config.toml
num_attention_heads = 3
head_dim = 64
intermediate_size = 768
vocab_size = 8192
hidden_act = "tanh_gelu"
norm_eps = 1e-05
tie_word_embeddings = true
parallel_block = false
init_std_down = 0.0715
lr_head = 0.00649
warmup_steps = 200
decay_fraction = 1.0
train_tokens = 247500000
dataset = "wikipedia_en"
Each number is 500 + 50 x the weight over its row's rms, rounded and kept within 0 to 999. Layers, rows and columns count from 0. Numbers have three digits each. The size before them is the row's rms in percent of the matrix's.

# layer 9 MLP down, 192x768, rms 0.0716, rows 0-191, columns 704-735
101:483533563508555554519551445510578512460478527566494545534467623425560510407496513452481368446507
100:483490556473457516515410569511585550486513573545595478556517493484538586401506579526491431532539
104:507443338442516548459498495528380472508453553591544441579454565481504495532459487538446483521463
100:525430475434575467421467538506573485604449509535481481491499513465560429542446539509454459571516
098:527492516498514464570500471504468405461499518400489498492489492476505364454540512475490467439536
100:538488481475564506573478458432478480504469540562488531435520496488554338488492514548459492509504
100:472560474501506577495552450450468540542531531431425522433546479541391451467478509478527537543458
098:488347517533526492487473515460496502438377435555411480477508487522547541441562444500444540515513
101:530588525512546500480514525561482501420533539453507458454499511469453479448459478580395466476478
099:440479386483585527488515516498518444531452424566469536566475485367516500555583451540596546561527
099:456440580520493497531425485420458518517592536563524551435522524560544448469497492491583430502447
097:574545533430388522478592574529528552553495504505553532387453462538517525470458548517500496498449
098:490536554456457481489556481579441510595594526478428513461425528492434560486517481644546610378600
099:401539487537494498468531510508501490417529459593550409488434540498598541536512464515471540442500
096:505525452549538448552487614538550551437538562477441463433441440445411516530533559472542570534485
097:497521512541422476447414452608441516513570546563492547429504527499538541501581478589464448461528
095:449545512521476470527528539550577559442488510511485541532472526476443505583460556521434540508495
097:504471488524504530504493488382537556478471532463483532435457480487469482486588500497486465471518
096:504464536594428459538498457474469597445552547496485504518528523494509445492396566558547568497478
104:516499530602396546494653484533468543483490582520539538458510606444557486483448526413487528508344
099:406493521567505449520522489439608531448601497498575580449530547474396555561407540464513540570496
099:532468376543506494526539495471498527586445522559509536514555491556522547456468465464478532511519
115:490487450490423460428432485498596548500510508461532449578518482488465444452538475591391366505496
104:474482479544482450485500477500483423381465474498582527486487469476498529527471555563456617458537
097:405449478476521512468552448434530587585517400522559513529505512572524555482420473545474533413516
101:496531386451481535622441531452507482552496441395353557514495509488543649446516494464510455518515
100:433527512557389489491556550497436629467546516526575431458473528417581461516500475506491521602541
111:535454474545551499531370500509579505507463450427406474545424468593513495528475549432521534459528
103:533536609481511581579504451491471533561475529538558372445502504477528518475568419485492529523508
103:566511520499413560438465510498492566494457495428455507477388402397525477484501502419588512438496
100:450495534587487523454463526439564465435543493505526457509522432566426498474606481563549488457518
101:493553535483438565559491511463553494623467429459576533538510513532467512606568401480423456499453
101:385517533475557456427506528480464541469440536613433544431607504486444473490541614489532460468496
097:505508528398413342450637469454522535582582483492581499516504488425538481561483554482540546477500
096:535498451520467440487552478480440424610480448467505441574523487412495623521472529423489623600480
100:508479475652578528479593503515536484554508531532489455529491391536528543561508533506523490530578
098:507479497495533486452563481565499486429521563517503448539504497467506482508566467499393465461476
096:546501469500593414619535539460393588497541450394480494488466463559509571507511543409534540385487
091:548523493547559462467474544424591520492466471465484531507449467485615476453446581450527460507502
104:481415501459550567484586473499580460475541486514403551497510605588477436431516522585503420447568
100:457457556488536540502501500433465491538510453628505571435435487527484463437490486494556538446507
101:524540501530550405553407562532570626568463519439522445515454511522561571462481478497465575486543
100:447509557529509455505569531543564509451417552495505492533481409489482519545562502393485507484533
096:563505584421534481499496500531502550502497548342466550526461483555462573504583575581587409531449
095:474463462484573558478537546584563439592478503544495505501481547488566461588529528494540554597493
109:548455468416473404495503527531400537467508491492471521515477388518443452488499487471529490500514
101:423461569457551554539524449433493498467394550475419441524468491518482562522464529430462469551438
099:530507498540542512552549595564556479503501517472556514487428447482507559442480523538488458408618
098:488477458514477423434542550509565489444463501462524497520535566475425404528511561563483432520570
099:527548491534487401499482550505424414613574576569554473474546485572452587476467482444631432433532
098:579602425484432469496537515501484497488494508522475508409448584535500511483521579438532574551420
104:461468630478508494465537593474488508461432478564573429512531485574432602519520516540540487472461
099:513470573490560415471487498538552487521480454466481518540469523478471563392551590417572450490426
102:501473461382481548523552612568483549516424485577461410480460478520499545561434490599524524530520
106:498573459511463516529462558512427435400527445485505559495543452502508428441465581514477425484463
105:522490499435517463562571574506517566535463589446454585489574448469520567533537545399509479438575
098:445467543556566577481494440443612542593484457456507571503536421531499476492585564498452497442568
103:464476490555523445478533492510525484376449479527500494514506411465451508606509483428551554481611
096:487532479448469466479433553488449467510484518391452562409489490436428424563524507510503428518494
100:529586493538383442433573517440457603497440538523559462466465524616629472504520513388451528554507
097:467519468475549520503480556479537560398480541426502551596550578605529495526467492359532481513592
095:425482460489490513585529449522427421571442518479555465429522484512496480484407493478593435509451
100:407490474502498483489527509443438430608546547552367629494457544542418490508440625496469417404542
094:426418486389553514538491498485491538524442465441442409477455492579569450462424471513577532353516
109:544447534458603453522555497451406453522536527469544511462483552560598460539506575501493584499472
097:543442493567549563510649497511433551523486495474633452448554444560529484495444508419463516519542
102:370489542462447624549431461360526504568472531566574500534479462475550504446516438456375490570509
095:498561381524504509543507498538426576544495544484431453503513393439505498438543465484488475491597
100:536462468456457500533536460423450518511509447481594480563517552432440443540577550427549448494517
097:517507453527501555447546549518539627470484372567469475501435529541537504473545476429511614550541
096:441497536383465496483520546503406478420465453513505454519396550491442538499428494459462510460468
099:504499425449548499516454456549581463587516608434527511570461456451390505492403514495449537516518
101:535485473551471473592532490564430494548394543480549525551446491454359460406460493473495590543444
099:493529464533504507469445532487535491593528478566436400499470516455481436504455479495413509472494
093:575528523551494454492478455451479530516524508532478491406449495472435485411442474426483480470438
095:443425546383478505450646380578532488593514476561465471516563454452578441402483542515503459506512
102:463645463521438528413485540523553501479550533507546495508515455551495580493557538530478636528496
119:472445632457556493531459469412531477545505522515442516509520574590474530503511545471464481492534
101:512440437604545565500502458525507473525581485439498423431509438631352513477490447519562503546468
107:437401492547454480532545583521504469487400454484470494483456415565434510549520524395570432517489
099:463481572477404557452450520504627498530499484531492590502533564526493428561421521527553448479539
097:565497482530487573378532505561490551515461483496531572483546529569423524450584525478486515532580
099:536530480505488431508479505468496508449559486496527474508549502523485492443531421618526507511550
102:504510306513499531568479488465533454465467505485571445481574492513441521429520447585429455469520
100:530459433450472500451441557554527476490513567523543394516534468514551472421503469453499514538536
100:452484558487573511405512462516500421499533397550457521553495511437507574531535594455569509539460
106:500457595486567467381427562553520436415474513496493471445460567505421535494507453524539516506565
102:522481522504398465511459475545476369510506495494573482488443496512519481459428544541474484526429
097:450503505453494490465531473504463439567389524517525523515463540541483512542514488403516469474467
097:468490383524489510525474498503485537482468500615570493484541519455454378472550519544507500569527
097:551463566568505566502527480478475490511490541477453431447501483553475523464501568491484433459471
100:435490509569521500541646333549556462431448521499536487447576493425558548471543518562554554467538
102:529475524471491486533437480522497496505540446482599501475552564437481454505460565504552377578515
101:471541425528486435457555521484504506405474612458520470578584470517598538442493482479487525571534
100:550534475502477468463509496547491501517610423477506539583460461571487472478582521358596568456402
109:541477588551435407448545441500544493463442515531508496496424536441452477530578510563468463426475
104:531501457555522545503443458567517376467557408465488474501559467480439523547487437502382503367483
094:494414475457543494394493486539512511522516499519562515424547490463550498590517515479464497470594
100:487470488529532537554556490512482417544429489464515490428508502481576488446504477428479509506515
100:471552531473526516520542464553577533430477487481538534484609438524481489486533550402468467509470
101:474482429436415496537512513476513427446487430549476481380527507600519501459576532458449426475502
098:407574483456520535481533474467564540431490458553534475387526514472442440460497452528571570513404
099:653487532474450449504528476429492571518500490503429494488481527472533552597437441554519552522528
100:566508481450437459496462520535580574540569511482527473529524475478531519532502482471498525475524
096:542513605502460458505510559441524543418479559548457505485530540531561452559492531506566583484506
102:524562495477582520433595487507526547528560577525493415516449612565408449613488434469509523535555
099:531504545608441587455512531535520545470513516543450544573550503508579491538504461488485633532457
095:504471417476504449557508523527586484438535522480352435460479503447494491496487576491589416498554
102:484509559483570576455533490559511451500480445555505445389509515521553491539520474421461416585460
098:458520495511512499519614483575359404520495490506558563406621545494496453353602464517459613485532
109:571479466467500523511473439448478512626511511482528519550608458471493585500569531456568603442482
098:517486456447456448474447385417474508433494585459451578410524555384475411522444478541447484488496
099:521456406419505587452461493466524500459536516554516468544476414481430521615488486510516582502504
098:518462562520478471480478418542497530549455548513529432495438497498560474460463569545508498422488
101:525452523476505538461539495487590441440454492463519519507466463472557562566524471529535453543408
099:483428494534414597467501538462479429419458448579567564449333490550501423484426413568498434453467
099:502529457456526516486537469429415462589578502530546539476618513547534434487635551510543421497516
104:505564536445546473528424554524553393513438485516518461513485460504432461576580485555463455519587
099:548394561436443479476556464502558506521523435497542470479498488420496515515466480559463496495499
098:560457498439451538560504537520532500587451484563451482459415488479574568470508441436466476498478
098:482486412458526541565541544520513530486551570416500550482422453430442557516447493547544370486554
101:491528488377524527524408534522507599480625517496432477478561481538494536475499462529498444555337
101:572484511525493452571500562579538504495506486377475413477504466536506521453551499492488526420523
099:546570503407518479450597619529535529574504503531526579568483509467374537469461650478469456460442
103:368495462529591477540493566443537597554469468464510601420498502549598552527572445532472496487507
098:473446476563486551448501629519541455475389510537471446453498495484434439497467502495527539418509
097:455570525458530473564505520538541472585496486537487467489465545568523432479442481448420565481522
108:551431510585461459537581490567524532423514480508508479580555409524592531412582420497513505440491
096:346492492422473405573517553471554497464533534541509487509514412551566495469540503499436499505544
113:530514495587402365521460515507428508590503417533455553531511573469402552493473630494490521469416
098:539510465479497479428528428475459543504458532503528510424515495501508530426564535438582658491550
097:467569439573524476497465487584510500468493501495569458474511501497503546577496567415569410449526
099:422446434467536472494431556476555429558611487502467634530501469470596553470547455471485538509508
100:470543489501448533551480577484468450566409531508535441518574457429522473567498520599422575442442
105:460464514570435468495501495528520489489488451526493445445539519594443453504497571521520405469445
097:474507426566544559554482551523440434478520417559478584452509558481533464602509534586581515498482
093:442524430522481520586439499539515548511521504476512590558502537501448483406484471497521500593542
103:467565503402563478501475557558500475480550457543457556410544432451483497426495577564535514501439
103:468481559571543504438447538477504536484536433448492435434498422456579446451444460453484544541512
101:543482522488516464452480526516504494493581491519438473497507502557545478523488556564495506470569
097:522533490537564555532511572400494575515502528537521488478510387504405512523485492540475513492576
102:522530504527438395425518540600488505571528469594485504519487536529609469550549515466477466497431
100:504596514541500603492466493558530556494432496545474442461501480496517443547462466543477548502545
096:497461506456508492482528467501485469484547477485522516532530449460534568483598542544469400523537
101:441474410508551534527413495515496563417554593504497515553571436509554406434585455434507447484509
101:381524558452493466494458503509520447420429543477574495553510527502471519503498448502471483530438
096:455519396540484455523555474521504548583335497473630484532505454518395435466475507485497468545564
099:393474417558566541588406552488508537578523423479470574519379503569458477481488594603507420551515
098:550523492498557482496527465470376477574521471524571543447432579608422470452549551503526510497511
103:638541469431456529480500568524490485473432518501633535533535448507460508547553505441547483544576
095:393554424469505532534551532480505446556401496471559570492463346423432585556537504505489491561492
101:396513515504502465520597516559520542564515501523538500460483441515428563559515519452517558477549
095:477541474487478539611518563522514539433476465485554534547465494534560494434490500489519522455560
102:541476486453540545475644453559440451489520504498535454517583487468497515437435543484460572460519
100:568463415527643541607494535459430471578494479501462586499438486532575492568532487556488530536531
097:485574433482514456517473402520466549589539590508480437510497422448456540442410488606486550622484
103:546539530593491538511486515530557438471457515654530540514558556486511508553500479557557427495583
101:448502508518507501543480478513524520580575515515480450545499479449519593504473619521509572512505
101:492551480586424534541476477562391490532617455461498449549511550492568527485485469494569523475561
102:553540455545478508539478552489548544476447501503515495498499514487491491519419530533381484515508
100:529507491526481512601523378627439463596507535488520473499469489485458511456487557501536558558471
094:475479515554418549574408531486426514514526494463498511486494527595545475442558518549518409528472
093:486429431441471453435563445500516593489489615433397504516523599451504510467436423448535495559509
102:457460516587468482474502503481552440579582485482562607567566542528459524419478537395453483500594
106:538546471516507415415463614520471559487537479502467483530438538487537444489454580417471502568442
097:408600431456537568553498473553482464490558493571455414506571646519574495530474534505438463498557
101:535477530458525476540504438475484498497628515435456491456584523419473432547448522472416512501596
099:506517585490596563615542501512422559568513555447425489541518495507424456513607497526488412526475
102:465477576525386512518460497551573378449514402523549493473477477503532517493577609465533567587441
096:547545443489500531477484501545484466467460504475487456497376421462474526447422421560507494466511
097:492382456455465518533398482547568492469696480507516536484524410524510485487423516492484561437559
099:409559505416469461487483527495596485577535509560513493456535514420458586478509540512521571548520
099:485377633437441424538506515484594439464550502503507513456488492571441461467412464494516565489549
096:422538487538476547547522491545531481393533521514481464586390544556436573526433402548549613589500
102:498466476478545511440593529506471471501438439531386424592435505599561481499522487402549576509523
100:533535647525515596519562348562541478417519502456528510457485530524509544477598483543495455459488
102:537459521595478479510455527504516514479484423577471514550641468419468548589470519495469530481508
098:503430455473541515543537445472443512362407391441523554417430540454541588520479591389496532531504
102:549425442542449459532531498454480508501500531573553512524393576466446553521546538469436488467455
097:418488535455443540391484524418447510475546471477488560465543539495547505473565421636512498467471
100:560550542579519544433499482505565455392498470465454617437459490512579474567519563515395453514471
099:547558436537552511483556587428522488508439503575491440507580573501534515438534520463511462540565
103:453551488465439494481480498540518588466448558433496460437455490488498599550537626469511549517493
098:388539478572485495455524538503558503499489537538437484410521503543485471523454594532502477521443
099:547416451527593443451463492453431549555474515481488509528542502516496522547449509495522560523516
101:520430487507511479475446542498501633530506536422417492486545457514491443560486439472534525485565
101:512537386506557560468499497507382504516467459436540466325519402506602454472517531588454491461505
101:442438560535471397494412533490497446433609500436488474482540495536509551535500585431521559563546
102:480478414457432444571418491495606516524529376425444490546489508546339538501480494559432484566563
099:563515424503404474499503566501529449591477506481439486453508509557580473579631493475489551422561
102:521498449577540429480549535493542480510481573493478483492487473515516471448537459518475441496487
095:539499451525485422554556526508571494438514519396430453545551521481471563476418480497555577565488